From a checkpoint of a small transformer trained on Wikipedia.
Size: 4 heads of 32, vocabulary 8192, 2.16M parameters.
Each number is 128 + 32 x the weight over the matrix's rms, rounded and kept within 0 to 255. Layers, rows and columns count from 0. Numbers have three digits each.

# layer 10 attention key, 128x64, rms 0.174, rows 122-127, columns 0-63
126126100149113116155132154119130106158107146161138113122079116104139160115179105088130115136120107138138175139093140144137117071133107148144163101172176143072126099096136181072160138072141094
139184127110146135120147122133138115090156135136140112126137165048161149098111148090114187189147112158113125124173124121163166166135124121125110148116140085132159093126167146156121082168170157
138131134110141147096065117142094112079101103160147084114137132159078150133093120125092114175111105128149125166140135082126109131136124103111162141110187071140121087152103167081152112111128158
168135127132155087079141140074122132109118112094125143164082151107094110141134140120152096124139104153118102108152135161101126168039132088165132121103181123167107172096126140131138195106054119
081185079178109139120159106112175094209141080098189107138123064154128192117121114122142153118102135141103164144125207116143063102134076135171125087134147164155137087100131088108115139176169132
119145134160167158172162191111141129110122153130167191158064145086148151152184122181128106108110098159136145186105104155047133149033117111114175115100115163125090058104107189110138118110063152
# layer 10 attention query, 128x64, rms 0.172, rows 123-127, columns 0-63
109135112108107140188109108089149155159109136125133083125132120167082133112181150171097106134139142136135122138145111132099089109121091154110142125108072084130103091135155123106169122153158138
139130154135169189120147114113150140147127078102092133129151107089144122139172146061127123151122157129151181094107078107146135136145129125110102112109123143109116087118164105167105095099135151
103165127125128129146110152167118110116097145124132055144122167132103125105068106097121148128118170152136122153127048090186169139162058101063170142128097107122172136126135151136150150146187127
117078167135179159092120109139118172090122182137117106087097125119167109109154137111140146120130144066076140114106133117086137130140148191129126125154098157121128114164135196138107122166111119
131099121183126143105103119110125111150085118124126115142141130081119096168167162122133089145104101135162133136168124118131125196158113134144105090086196138142152077178138148160125164156083128
# layer 10 attention value, 128x64, rms 0.164, rows 96-127, columns 0-63
063132158126197115169087096079125062143121123167029100140095105173175126117164179160102136154103166135128130167160123089102172122169129159109127064102134119110166161136117089181111119179074101
123119173141110049172080050081053169090155096152143148167108090195162162171107194169175102063104104117073129131110211117128144188108080132111165062136101089129141145093129196173158117161142050
110108099133156085096104067175138120214142121164155171167129102164127150109112116092116064102112174073167183130132107126072100136164118144172133128133131136090168117085088140149112147163154216
189109203173119141115121099134108090171112048076115174104176118152096138160147144080144143191106141157114176203115124106175100118158119101119129111077100122139174120168109162115098079146060141
138126096105086191095110188078131110065135187122083058094075198134157126126080096187110144132125044131143123132191103126155145160115124141141134109156160174090143132133190091075120144123130161
140150091116127168133161106127161135148151043169146125178172154081121214156130166076088123129114105164193083119149134111108134087145126088205122088101116068125180070073154076139090094161190102
150083096169167134108128149095083105142107142089170127111113112117127213135170094121135174102124140015120168123116175107173174140138071116156113120141201113173067142122147166044129115136106136
167161192109166162153099082149127110147159085139102129090034155063106139098121160191118136094117106145207164072100126157122148136087056067126163105086151174106113093124164211104095085057146194
124126161110168146102121068181151151178068048045127162046065113107107178126075165129172166136092139151184123089066199132134226058152060109165130070163113122187181146117102134072132126146120134
163104095136192122064148046099108130121167104118103137149174108123178126117088153113150138113105089116177092208113092089172161166125124068104152119110141128137192122062161164175045055155169130
157082107088079130101126131144088154130129173161088121204137164114157058171084130145101154178139134139139152141121139133155154136060171135137108118111117098098083105145181119122122097142120110
146157130150148132102150123148140128080131144133069195117097143112121117139081104143113153116094129140145163133141119175162114103089089138152122102077116080158206062075140112145105133194120154
077166141130146137093087092126131066143182096139056114184148085119161112103158090160159136161133158074183183160169112108177133130132112101097102130107132114088173120125150149073101138132147147
111155116082211175062187121140103118079142093090130053052130146146162160163131112125122139158140115125139173114165110083134162046130087131140152118122135159110076145129224174116141115122130109
161113141121178076199114102084085069112064052124108137119099103173062214154178169170174186096102098146139122126151191102160130116156102129156171078041125116112195177146100164071099054199097137
133154128169108109209164166111125196123102167149074138031196064116194140124102128121161160116132136166137193097117095156161117079126090165128119109116110124134182111097070110120107131113157094
174123121146151123168064110146149175076162160127104103114132174134109127129098202194080094110145112146148123083140115092188075117186101132125167119113120096155147128108126086115118093121164158
159092130131116175103156134155118139150102168149084120145126190192129125160140170139143126178105161144158194091113101099129114125125136129156119055082120123142136093158114103065082106162098089
131131204105134099172157090135226138156142145155162149105130147132101096078125126162188143101175097154132121057110112076151180083108161168130116096076056178092160179061076142084111134190097105
111145153092092109115132124114094148121132121147117132154045117133144113177200164135077085061137140123074119127150161134161150101123194100115150212141134151075182104133155077104178228078103121
108083145154090135157113178125166092149183164133213147128132063097115150083148111143131129119142094073114142097142148131132157099129179122125072202108153190104152163103144108077135146102082169
124096157097127140123123174146156142132119109139121190168134125132127118091183134116143154100123061140120078127123108069163117088148145056106094128107158099151136166124095110158097122120195121
171234111152143147143234105097167125088072109162109183093085165143137193094155070058185113080124108091089071104105124165131138176110110112128147138120160131140115158066102115114098133152141111
194110120149191127110098147187112094076117120139204137134056122134117196072205165125076136073119081119100110118111105075140104094134107209137189103191187150165141153157096144166125127111102075
105062076111148125145082030117137142222115082125168144088113140125185135151081154073154109167138088127120152149099177155100164094131083177132122083144170155126142141155069112114116087166201148
113205174136051151142097117129133152071126067154173106074121112178146134130129092157127142200145203074119144064123098101089121115116149117086134199114173161124079153162064112158173114101169103
092139050103079088156132167129137131101124144139104147134099069146168192105130113175144120084156110117113101118163162162101103112132148147134104151151149128141129210073176114122065148100138076
046162171133187197096090149142187132137141150089095130192074155093088093081179167167127096132118125088179108053066125117083081117142143131040099136156179105181054159169088134168197176093124077
157152149112100121103144102101142086119142137114094142109073120069126126142121209159216110167102050139140096110079190137090074161105158156118097135121174152152140139162091144204010076137121151
122135095124121135103141129125172132061097131106108105140152171136065112136136168143176143174110194082148113087155151117108109122148158130129109131165166119217164086141068067117095107145145121
128124116100128070144191139071121134127150180125122181115099175075141139097185137190149172093125127067109173102135111124104192120089096113122083091150197118220100100063085187193129080095067054
156083125104077085080107142069119132111116095090138080119134116170137185185100149137127178116142132073153148177174109083122116138119178143181159095161129150139159106102123173203030137166052088
# layer 10 attention output (transposed), 128x64, rms 0.152, rows 96-127, columns 0-63
134045125149109051128026196100070130099154114195112096136175147205103112118129096079124129197154144103172186217171083050236036138084105155065175160096123146136108109130173097168120105225146087
114132135168066031158141118035107214123096211179064112147070160123194086175116130122101129108094166057194202122124109071195160136096072240081121157164196073226089142116105097168155088103137078
121129087134132046073100116143122165140119081104101137130136139219130076102143218054210029200168161107136153119109185113150151157192138102156138152130062129161095116129191059104126112153075135
175121120189203160111130128075201150081098078123118048063085108130149128168069203167150171120076098130128149145123142122153069158174145155101093057150087152048172174053151207162080138156140076
234122079102055137161128175086111082133108163094152191163169137048104185147185031168088145143101112198105090223173125164093134132078115058093148092075182148162150116160131109067120173115124095
069190128110163117077154145082113137126129125112170084175222164089158095153047158093072100132146160142158098145109089125169115169113171033186077110184071083174171101144183067186077113070201144
165169100115150155166167107056146160196150095137133138097114117104159136132128081100126162121104088015123099096082212180175196157125000154187148091102166196141126105093153155113111134096107080
195206169092107122137113032098157158107122139070052127101129181057138112110246085162135186159083081199135203054136184211128149142068123102030103124131143094094114136130231109112131103129175111
089124189167156169087161065155209129179062088152161117057125160114201086076123109131123149105103131223202079110124169133173162188184000078099102022083089116157118132082255046108153118142196093
199118106137152078091161098061135112090083131127101105160168177108139105130075165156146108119084086134170171209101135097158105213141109134052067191197073155156206192103142102159144018110095149
131065122144097113106164153051103149143131180156134123114086146079150121158172111217092158107128117141109141157130121113101091086163209107168112113145132139148088150204076170078121110146046154
109130146084161095122180102111107145137074182136068158122133105128057121085139143152150131114091133251178110123212083123185130154135088073188124143123088139108141156136167087102147108180100085
115138084133162113098086126029098142158166113090117092153205126186040078134151114137157104180115062115152176206119140131192123119142112137086150217101127147114102143096154171096147082183110108
191144127149164168124125160110143090158124083069140126128132133118151191152137120164123080177115119129106131093137128129164084140056046095069134098123205151072094117149158148120188112065170137
181167102132139124132112183086164159085101125120090069084161171177095175158135123100082234107113118104130134101164096093227151159153046118118114122100121119164158114003178133197069110192198003
082141140076152173255139094155140203133098180111084141129137075117118182097096150126078118118154176192166138131183132036144065110130114150140085179099117115109096104063135093046133143153186139
074129112077160105131144138111183161066089183123062099182186177144071173075187156123191151142111108182136116085191122071140106140103153118121152124145106056205133083100120089147071173100146127
090102129145135127098160170054175161126109150145133121115089153129169185124119154144073167137121146174107112164162152135160041109133172090144158067065114140147077191105138152118067146140084058
167090179130099164135154145176126071148089131073135102094163212172150116029117116090131159082230125190175164073170065046121194068153212146109172143156095077097112181015156052109139114116178087
118159119140137145068160100096048057132112092129165116157142071114128101181192092099083111087104162084126161208138082168110143162132200130127132183031237075150130144106130102152164187100119144
163104139107081154171093095151116088155143113063190124103140091197136115103133096088143114082179087058116167135146146155112255112145184105173096141150159146073165126067156132090098176102118115
108128177125163153099103147162099101111132123118118078214134141119117152087117136098099211111122008132111101154104112111122129105164170102182153193143116109118148192153140110200034062134132134
200245123112134143197214106170108068132122109158084145194141129109120101081095100045025132101122168140127091102040094159157168145090091107136164188131090186124143163072119109195159087094165149
126144164131181079115099193187146109113123109109107151145000154126162224097145169013164159133136086075038117120151090192099137176071061123117226135165181152166180074120147053191073127109094125
163039106175085067164068117158188214166113083183131093150124147102255090166120112073115116177172158168129097128046205081163120139227129112080119048140130087150116074136174057097129085100177155
067144161208131151166053081142163184129146118095122114162122090244093149071129103108049145181130194111128135126098106186091096069078185190081092108108186138116081105119032179156156081098190234
130145102084093123182105144135117106103121155113159154158116058192155162121134109093103124074185131050095095151104078111165198099107095066175128249159133131213097109118145097125169138163109143
013112243132105132072098094179178070140214112181161138174078157179093060080144099107193163159079044112123100094148127193131118075072083163122216177106182110075110188189103102174131094132138137
180094110111067063174080124170208116049115165148118069097051083166143123121100113153111195123128106181060115134144133173101168125142137093026095173186143141131161233167175079158142068176160111
000122102107167128069143122141202140121127142157154113121169126220066163068074111129119145149122154179127056161138116123130159128116118103153149078089100129225160138126075118173140111165133103
149152235048139111152148094096115161154089138163130169088083092123145101082135066180132180089151121099155157083101153108121181078011077180182166126150208163163101166146110053136162054178126063
170111068150127124079134164052170119086080117063160121021078105142193186144044158154170155119135172041124100250141072104117119162086112157151101111154134146224169154134143078148176114139143098
# layer 10 MLP up, 320x64, rms 0.223, rows 0-69, columns 0-63
215120113137097126161142081161118166183132127125142072182161110124137072171191146157123154158084068081116103075133083139055090129144101145090134130131099113121093147206064163255141119129209145
141103192091144154102144113104140075142167136123134133195121099092119130107137092116135127188127146113162100133133100143155096125125096139093170131142098131137096110122124084154175138051142156
165134123143111150140133123184181151140135054164100123077153155113080088167139116068151109164106140125146090118226144077157121076169085134115109097106075075167115083192111129160179124143142152
183145128115157112203103108112110182132149096166107138134163120071103076127077183136146135159105166139141147080132121181139072108100167117075148122055153108091133201154194188119117157061127065
088130113167126158125160113185141178148147134129144177131141107134171152181126142141117188119140160122145146092075191121198133090156089157122115147150100131185127184148151153149144160130173143
123108161129116108177081110114131079100140187129173119143157119142138115153126090156116149151072064176124194095127195114099074107122140138155126118140126096089169143131109174129139192112134194
150088090121082131108120149097087078081103098158138087138124095154083089147187069158095115111097062041119096140132147113149107155094086150126082152163197133104136122110090165185158143139181160
233114162063160042126102188204075167146165167141140162188142103149157167100108160106134093132133157089100162125110140101094125096147072137118107085105072120123144179114041128059082152126120140
166111086158091138114149170160153106117163100158097127077119131126203121156101167141131181207136134098245160150106111100173097099130130133106185194091173085180136149125137088098127205112098127
141192129134139126099206110130163155109186126135063112086046107159142085128129137182110135133118072141114066126079150102130118152188135175160187080139124083101107106157093062091168097108112139
105162112105141135162163153127129161129125121133112150122142126137126133136146071109127131131079141111103120084122134152170181116085112135137152152097127132143132149113112099106185092110163116
188155113116136137137160123164081186126108108181174092073092169019183119210188093163154158117138121087140110098151145159076084137144088190126077149144085155117141146184187109153114166111163144
142099090102112102177171114151121095072124149112131100151174131092106119214181057163093123109165087128071102155119115124168123159153120142114089101123138115132134114111100128172165121176152087
153190138145166130162148181212178099115204084131084167104143165097159073034181126082097154094104086094122122208128133170127192134081120182096185107127107084118131110172103172138159105050123102
109088119124082088066179128103166027082121162120163088075140126160166096117150160103107098171103136131140130117097120112129164089095114140145119144114076081162103147108107128127159187131158139
121129107131150114123150132119137154133130139129119110119163139140127123166108121137135132151149142136156136111126141104188116146150105127153119119122114126154123113125143130100126119142120099
142152090126126133187137137080135130099101093123096116107121091075127134184156123125128102052118080124131135113189189161130103178181110119146118157109159105144100107092103152113135115107117112
152160095146105145139211135138170112160097132147167141145084118142097158119180129147122138104175134123119101112119129105135158130105153147134174075110069099204141151122114128147165135179153150
129138124132136135132137130135142143132127136131119127132136134122130137127131134127127130136132133146143121127122129124139122134134116127131133110128112122145129126123139124133123121132144128
168104150123108120124135125125146127169124144160074100117159087141156120104155139065062102138118060109109164129122155128140140165107069167068183168143134135150225103097187096100098111086101138
152127104083140069135210135138116143055103082163082145152144112127154152132117149056145128127102123129088148109123091141167083148168140151185149078135081150162109130124129054132166158155138162
137114061114104103125084000057135119007204179157173137155119111212090098049061190121107180068066141079123137160150205179145138111070098180089168177107143141146158157106097226156178119073152137
167135163079107181170204127197092135177156142145107078109101138085153156122144115127075152127134161114143160186107092097202158089121121167076082089057116105189101111089123120111106141165135084
130089162120101139109091155139131085114171090116110143096133127160176162091117127224163107155071107124105112136176120158148116157132144178082129117107103082103134133178164087144102121105106126
101102122129180125098134188142090143122174131168128094190123119195111109147166146080103106174083140068148100083124089182110122146074149133141104118129129105149153047144099147113159096160065174
103162139117150169094083135082156158110128146117099099160111084141153114128124067149134088135104101165131116063153155150220130127135145158117129090128206145088134155083182189190163166155137118
128152143122112103135148130111168157128097134131109110148101120127138141124138087111082187114137153184132094112113135103127093125132103117130142134114111124114166158117126129145071115153184150
123158094108063160148157116148130133121072139167108169178147161161163146123067095140132087093118083153126105120144114165125126154146065131090092140140130109144154120075159134156096141144153188
117146136097205128053140167162091149102109120135124131182087114072134154134115157131073139124102181121094094105138079181171115064118120163124223105074179129091198054185116199039132178148170129
220114124089109104144178135173095133082135113162148113187122118036164156200145118093063130126101102065073099164068077125171115103129126060161124137166120102171176108141154111151136155190143195
106133129136110109117143151126125181129099091146146074122087089154111073189162201120121115117104163180091149120155168154120166095202132136126143142013116181115184139103172156106138104165120133
122138111086143103125162106110129133178130145103143119121149153103140109167119119142138070159116140084124124149149105099106113120111062132165121146092167127152124118171060173106106149150120121
147108161124087178119155114198136189149142096185146157154139127102126122129182101092023112151112176089132153131138017172081102115153134090137114111072118082131111090134126114083094172115090116
125119104127149144136155109105119089163130143126131128126147131149097082130102109139123133156098117101125112136142111140134179065165119117099096128102158102176120134163075135143196090122080141
151138135088138114141147141107129142188108148159122178129094151114156114133131079124102102106104143139118138131155101162118111116110088161154131086161117126110139116136142132141156148155104127
134148084126122111110116074156114145090167126116091115179162099157151064118095099086137122082129062116187154108158100158163109142141105200119150226115145108147134128112097207132098156117163218
177193138048153156113108114125140098105106171131097131215088119156092157173078187116112169094120137094090077091099098105155212151130122146107080179133080169221219114164105108138206139064070179
129128127123124127120118140131123116119134134131119135130118123137133126131134129138129122124114125126122135132127115140128118129134126134118128142131141126132130132137132122137130130132129128
111144128048071122119111114104180120055111144119081103142154097052073065093189118119087228091103125104034168121099090142136173129164091093156128102114126134176140110146136172185178148135205111
136199120146110131105096175122161114076212141141192152186113141125086069106179121137102127122042125092093068081170208162106090027136169103158134159021136159103196086111174111169113148156115173
106113133155129063140081173106158132113173137176123169150088120204151130123122110078139133099104127136128129134164093128128073129116085160121124079088115186172188076134096175150159156133123144
105120074128098117083193140082125168139101088152139121145114121113144141127121066087114158170104168094131077122120152104080158092129155125189136100138135114132140113109113113153104105086131111
151120114133126197037183115132092098085110095173129174111083113170174133181144143096118101139099221129142153174151108138183100047124178152124112083041070039112141162116103196141159106221174143
119155161130147119124049186151147147086113125157115222135145159145113118126122000114093181147091148129074140126189125128091116118127147209098164135080113105139128119057093144124172197180112130
120132134131122135117118134135122112131147130131129133146122128133118119129141124125131121134122126117122137128129127137116124127122135136126135140122148129117129119140116135140134134129111149
189166137094123098104098132114070086099151147201188174141080137133175142127157127103127112125106125116182123043127156092111105096128167144119209122134126116182113112113122097097159135061112194
112070087095133155116095131107137109093151151144146149132115152132115126088104112151129143162102103159141084146110142071127144119190159112161115147106166156104162135142063142097132069104124187
070141161136192125095145077140056073133160138172144140114176098081173116091165175155122130164110163103163147155128124148115140171134093143077073105096077110159150181150098141085177101100157132
153121134125131147127134118174179124100109123095043136111126137146109086169121112129164131105122108116130166094134132192091118124165119148124118164127126125142147155181133148160117123100163117
153093090119105149157133134112124136159096121066158175128153133117116137136138121152103178114128128115096121184150139123120122172117165086157103101122167161098141115146061178055113143083060121
156113121114141155068122125126191143126067106159129175080098129084176152164155104159124109152119137105118103082180169148158157062126042111125125085114110057129138159191201074161105124107133126
134117110111104140156162116173112145095147105101185113138129071084119148139130121120118138141118151104121119128194098170122140143121082056132084088136111118144136106125128124183110198151188136
099089105103192112179140098076172083147136130182127078101142148162100149148164122147084113178159134182096125148161156102105120150074132112176144127080137161094126098050114142114164128112110151
116116131091023078106125110124129096060109153116136139102117161171193105158058092114170114113068085155096116174089140128133146157189117120104076128113150116139183121087152127047090180204089183
125123113144136126121118122117144140126122128135123116132150128126131123143130129123132127138124137146153129130122128123140116143139122129119115116126103115146119122122150125130130122134151116
125128130126127133120124127132127123126130131134127126136131129124125125126131135123127127128123127133131129129127122131125121128131137128128129129128125122123130127133127127133126131127129134
201119163110160131139065162119153129114116142114123078120173069119151181135146107215142110114080101084184107129167197154121024093100137116108102194190124088045096144142083142109162142136214123
185097101087160133110112138137165090135117164103106113139173179176069121139108038164135150165154159099164104124148106080121111153146112123151135109150142178135140123093125120100122109144089134
121100160133174095095178174142097111127164160141155117193100071152138103176100064141164092150046104019200144185133102148163179138204099194103135107032159140188145058067168124188143096127064128
088168138054187158127122116190104084090137104167142165138118124096124160089143122094140150082089190074181131105188140040100178093126151193114146114167183092146143126129066168058115152069080197
151135135140116101123124114127157080140152077143116155169160182144129111170111150106109119105154134115074084132189117108098104131155137090127161134078097146164101159109129120090116104149064134
148133134111163099112215163146085141187133187215119137134133101107162102131134133116161155073150111156138137122162158123096089147146118126175121150120125132102190130129164128089099132179110162
132099099022175131095114104088154114139140096136138137106164179139120152171191108150097171175189140112152152144206126171140168204125142088164148126140154159133121115133090129178151086134101155
128138139128121145117129122131134120127135138141133120138138130123119132129118131130138128131114127128124144131127115137131124129144137136125133132132132121125123123139130123137136148129138128
138115116097106160112151134141105126146148114149137151129151160145124129116140157112109111133152143130111129125115065091098126160093138116142153112112132115132117123132072138165131118094094127
176150135146121157115130133147144115116133135150124140141137132125081121142143141107147086131132138111133135119138157125138130132142126157087137124146115134117132127148119137141139142128159139
148186153088133111182187153175104114029155096139113148140152176131162127170098122127102133048085104081109184123148122077133053068098173131163061086125099098117121176071063066138150170093211105
146111129129172143066089100158136112210141194114134158204043146097166106119152089137115122118117095032119145113095144136083155137106100127101166128167087137127131132092142183122155112126101129
147141154109132102162163114129109097124100124166180090105104108088148123175133117141142191128117124110122126106195122131120130135160092146150149122125141121081130086113136067123103161127189128
131129149125123143124126141133130109133141132157139127133131135121122116119131125118117127118122140112119136130153113145140125127136123137157144126125145127128117124128132126131112141126146105
# layer 10 MLP down (transposed), 320x64, rms 0.107, rows 0-68, columns 0-63
155198165143095084200092081113085113151163122190168110153178134157133075077127175094094059132063115148117150098182104163150106115112126110146149091255123154088109115182132085148048154146144032
124132127117180079142123130137092128135084094145114149047089140149107122117091127116148122123142126127154168198117164119173119107139078124162116162154134154166158095116112103091145090172146130
113136110173102147076110141142055125115152157122134019127074116127078172137166079091126110123150082129116139156182125114160187179093131101127106178152150118107063125163173119181141155097129184
115146105105223129119128073157150129091178120177128161161135102080131157115064155128110195120083158067120205101092070125193084088122161153132153066116162159104094176127173141117127151046106117
092141126124158112150112109140162082138145115025181140137163188081123168114113138160108139129162115104104131128123164122180103121088144079132127173095097192144116131143104187118082101153106118
153144140083146117131196139126112181187139090092080110141103183097136120169130124108109108141159105151118150215110060113104137063137104118156143123096109134154073124112120117125171101154161152
152133100128173131119133085140135140150076135098067178103116080151111131083128162119140128150119158179147151174142162136142212129170151085142133123092133172167134132070114121087092067125094049
155156177205096090165148152072132072055115136205159145175119086090108178038152151079198008140113209129138145098147076175129070097170120107122123121182099128122105143136092130166092114160080181
145153195147122116094114118173083196091130118173179124118105100111149136112150166153046117171084080126155101133254115136142175125033172112115156158154130083123164120132129076106104107115062091
179146099063111118062108147151154128126137115101145146129204112123134087149115102133127143129129114128156130132053124106228155128121148142075149100128146096139203112109092165134082131121180116
115114121192148155131099145165131128127130130129123109149114131098163132144104156133152133106133111143093102159108135138079080116171151155127099108144102106111169140124126129114118148123097122
054146090097134105124101143162134130148123205104125125109131150112071069204129108086118128087114154152099129124185104166115142139109113197121125133146149149040148079121208091154159155177143097
181104166146149139110070147113130153193153106113123127090122151162143119066104157116116134138141162172154107100075110115083136135080097106159160092187084114115133121159134129100143150129168100
088121084096104075114131218164177103148141120085136146069107057092129144139136174144114127147218097123136176199112069113153129082120099124153161166040110117190081105127093150083164173154186171
119177174116145133206124131113124164114062109127147124150118065157108137163134074174140106109142100096133083174080115127156132177150139114083162063174168089082160126102141109114128136094088216
164118137136120129139121117167124098107132119119145132132109122130148127138144125124117146110116134119103130118118133172068136118113143150095145134124149121123139131137101145114116132119132152
077159081159146098161107121139163109147128136151171137163101095156195126104122130161142046104143118107113087139137116135081152107125170136170118140131138153110129131124117051192127134104108091
127127120155127133125097124145110130131138128097097113110183124065149135124082118169086165136147112079144133151119211165092094062179162113134134117139176123076138118115163130116135147147101143
137119132130128132126120127131115116128131132117142129120125125137128128130123119124130132124133124113124136136132132136121139121129133139135128138131145139112127127128118134124133126126108127
082139132071040129209170154145082160113148091145070126127123086170063105088137166125131162125103109121137123119143106132127144135152155208120130176128122131178096122146156079167139100128135106
105147185115095172107116096162100143073128131113132165123138152075128182096149067096153148117069084102170155122112082146132138184138115157147141102153126176130140163137155135138112074127107122
171205112012098184058140156152127206064123139081124189139146097129214134119106099139151115137104142087159186107068059113144106110126124104053155105099091101145157168206160158090078130148188166
115092220127075193131143164150138118140126078172173146084127049117112177103132166120105086117107113097112128194103143150153189071090183163128142153139134038132122106082124140130127085149100163
040172143218143127161129119107095101146172150158174118129154123150113156109119106139145108084130077108120119117166117100172148113082162094133118131145110104131161100150134119145134106087127118
114165121112135125199107121108138118116065143153138150110040109081172136113092136196121128145173093113117108143107214131143145115141135146111120163140088131138091163065151129095137176118136137
102123176134129111147146108088097132100124123137167115146134120187115180147121129191116155161127183079130143113117150086085174125137136143121089183161160100103121077165064065139087087155101125
113160137106149147102130110120103139064141125114142147118146122114132161121115124128135122135149063156138169160118104160134114092111130162128124140089147107134123118127148111141171134107126120
054153170151148102149083104119123146104110154138154121112109121128130095083098139131131176079120089119165137128109122121132111081137146178143180187106147124074162112126127169176136139119148105
107129134159147140125215088095163161134100101158118077183137138068128090103111126189145127098155156097061124072141114135225143092154104166099085155091197096136139048110146144093156095159176140
094149152015133084120121121185065176082160135133140063118134194101210143117168072133139168107118140126169097190113084100171073154118090137088100134164162091069206123121127122137145127190088200
064135160111117059157107121122126123127156139115128171134156064116114143153142124156074071100179131115126108190142110092157186159161131194052141187183153126104165160140127046148087137079103077
133152131150126148131143115115132103091144125146121101135067125117136154096148135127076117136197132140124141121138140169087132136120100115126114103168100096109135144100145121142169156110134160
172137131138141194136097095153142148137123120108088162128131124131170164159143178142129117113118042131197128178155173070119122076116128098160184089061191080108110127113120100139085048181027135
104135128171153131164094122121120157116171108121145149098147116128128127121107160100153157123122121141095103131142097118158154133101121137098113114169126124105095117120191118105138148111147119
138127145149160131153151120126111117102126097105113135116103131139117109129128141094179141112094118162175155094083138159098134139169122125148123129159111130139105115127130119144174110147118074
078153199168101094121109105193067162078098170114120144173100068128134105123114117114183134107128097129184115090128100128142153077146088160131130191149116093144123124124135132124109224147145097
163023095099186099115062170108136110187177145128118193093121183164205117110107122108089144129157118135145140196141173154102094102082119127146100103143074170080036139128140103129091179148168091
106156140126127131134123117131124138129120131115128134121125133126121126125121131120135124126141121137133125114124124121143144127126136121138129145142118117129114124130133126134131124129129122
138170131076195163019093111126107150149091139167106147214121104101142105128189102143139179126147131186077083094157130161123166044107110146081177130093131127119203090138140060110160068122194093
170119146115096072144146127191034139151166143080130065066115124147123153195166075166114141097083168114160084103050148170157054125124174117080111087185094203161084144108138176133139118113190156
165107175045098118137160115135098126098121130094131166126128105144140142094124127136173146119115114134206109136056101119149079163135129108169152110157141169129119127141138149126119066106145142
076111138140094128121135134149168103118139150128110175120160083157071133175175128116141132066109086142134111131091123121150129112098094141120116150146159099109131123152172144166150117131161102
065105192171142137227132172076155136149212155191092147132124041155173133089131126065162054109094119166095116181255119113119158102123141133174160035075077074081090167171167099096113093113121095
128107103138151168134122122113112071103131176122201154204091088048113069056190173086110133144143181146125124070122183157072134119086125110178176190107217101111151131117123104184125080098137108
130141130119126127135135130122134145122115135120127128114129125113126132126122136137126117128140127141135130125122126107147136135135128113127120124145116125149118131126149111124128121134135114
142068138154136113139095098189168092158147196117102151105135073117099126114116146105150118186083130115138170171137127145147096155105137103166149025145156158161085082122163106134122126099144100
125137090152137085178152116148163148144112159107101104109114134102139115134176146111117109139172188139102147108162070168104135142067090105097179144092120117130059140119126136160138180129130086
113180166152116086147099116127104128078120126144127104125155120165055125082160135151130121122075090135134104123154104167075170151201192127114131125139176095181067088128182096174135124143126082
099145098109152108148118143138104123122128150142104176132136142151099122112151166094129115121101121100184151156171031119175154157111110124143151116130134131101112125156164128095103134103136100
078088141073129103116093167159156153089131138243115097199107121150178054123090124124172111108137129115133114095138112098184117104170058168094132131138143076125130131121186075185153118131183139
104117110111146084140140149150067074155132122105163125192171112131064100098128119139130177095155131129126083156173173107074167139153110159087155124205126151133069129074099099138116182176157080
117107120149149087114108092127099135181181155108060113096148118132122088123147137105149155144129114150154157182089135127140181127103139122123119090102124117117115148127115113191096127159150115
186178160104080133110076172155101162091097118071181167104135111096150112099091122109183145106093114092193130090114080159166164071186128137079149134181093104153128153250129099118103098155130127
116158145014122132186096126162125110092109120120092178134193123174100106127146100106121116142135069152117087128089084119163113095219150112111135126158125100132229173204150150098116140096072181
136127140111131130135125129149112117125131139120139135127107128141121134121130117119127134126140116108115136122140119131119148129117128123142143145137150135118120122145110129131126122125110129
135135129125123125135124130125125137130126130122131132120121126129119131126126125129131123130133128124132133126127125121136140129125122126130127135134129134131119124129133124128134122133127119
116123115087146080092088139139160046196073173113116075192123133124117133119156161133089141165198133067146123142184184134123085107110104152127142229181162068095145182054142097085139124117116135
073114182149078104149112106099144115112154128150166131143096101069181113178150164111143107104112122165084148138133168167072124158108147125109125148079116134117116123142151137144088169115148133
003152103076141088146093130163111127136146136196140043168098104099103125161174168151039093071140140119066188131214107091087133113105112125091190191146105110156116193096146111231144209121120158
155071106076082121119126078116084200105137086073118174129175106138158158079157114128193118171128127161104105088149132132043098176103170145123214186132152177155033143221138161140107148109056103
102121147112105130196106109090136170113124150100191112146098093081096171112136107173139117145132193154128164111057160155148127133145109123119113124130145107094133113163153150120138083124148097
102205167136149137112133141140167128131099123052120097123144164194080148102082127143145127123107088117165134129107107139128183127139118131149113071161134089119205088138135122100163080134138094
063130087186106074160211160147148068186125178182165087162067145126179116097069118120140093174112158147081078099207200130125095124121102158128144178075137150085163104048131162067124172112087119
119139128118122115135122127120113144130127133127122133118112127138109132124129131128140117133143120124135136121137119112142152127128128118139134147146130142126116116136130113126134111147115126
085152128124159119136123133107117126146099159133131112120127106130160112119163144102144121147140112121114141147134156129160121088120085149135095138117160138099128126103174129096152104139130115
127137111101135130147133121119126129114109148129120132101110117129095141119132133113124084154163116099137142155154103126138179140130125115130105139155135152146090098112141132136139119129145138
167142131076142142147129119156123154110150113118177112136068198148184102108195075224169086133114060036157096119187163093095084152123160122093117118053116125168117065131086177126115167116183118
169157145167173123110115149143120143147111146092125139114123107109119098173148124115146137097184119114148163127116098123142148117101076102100106155108077073094155137172115076195109178131180068
113163096221122122099105132082134156152153116119120187104069124147148142104152154134137057097145100136082134116143162154158157144106157098097122128125128097090127111151090143147144113127141148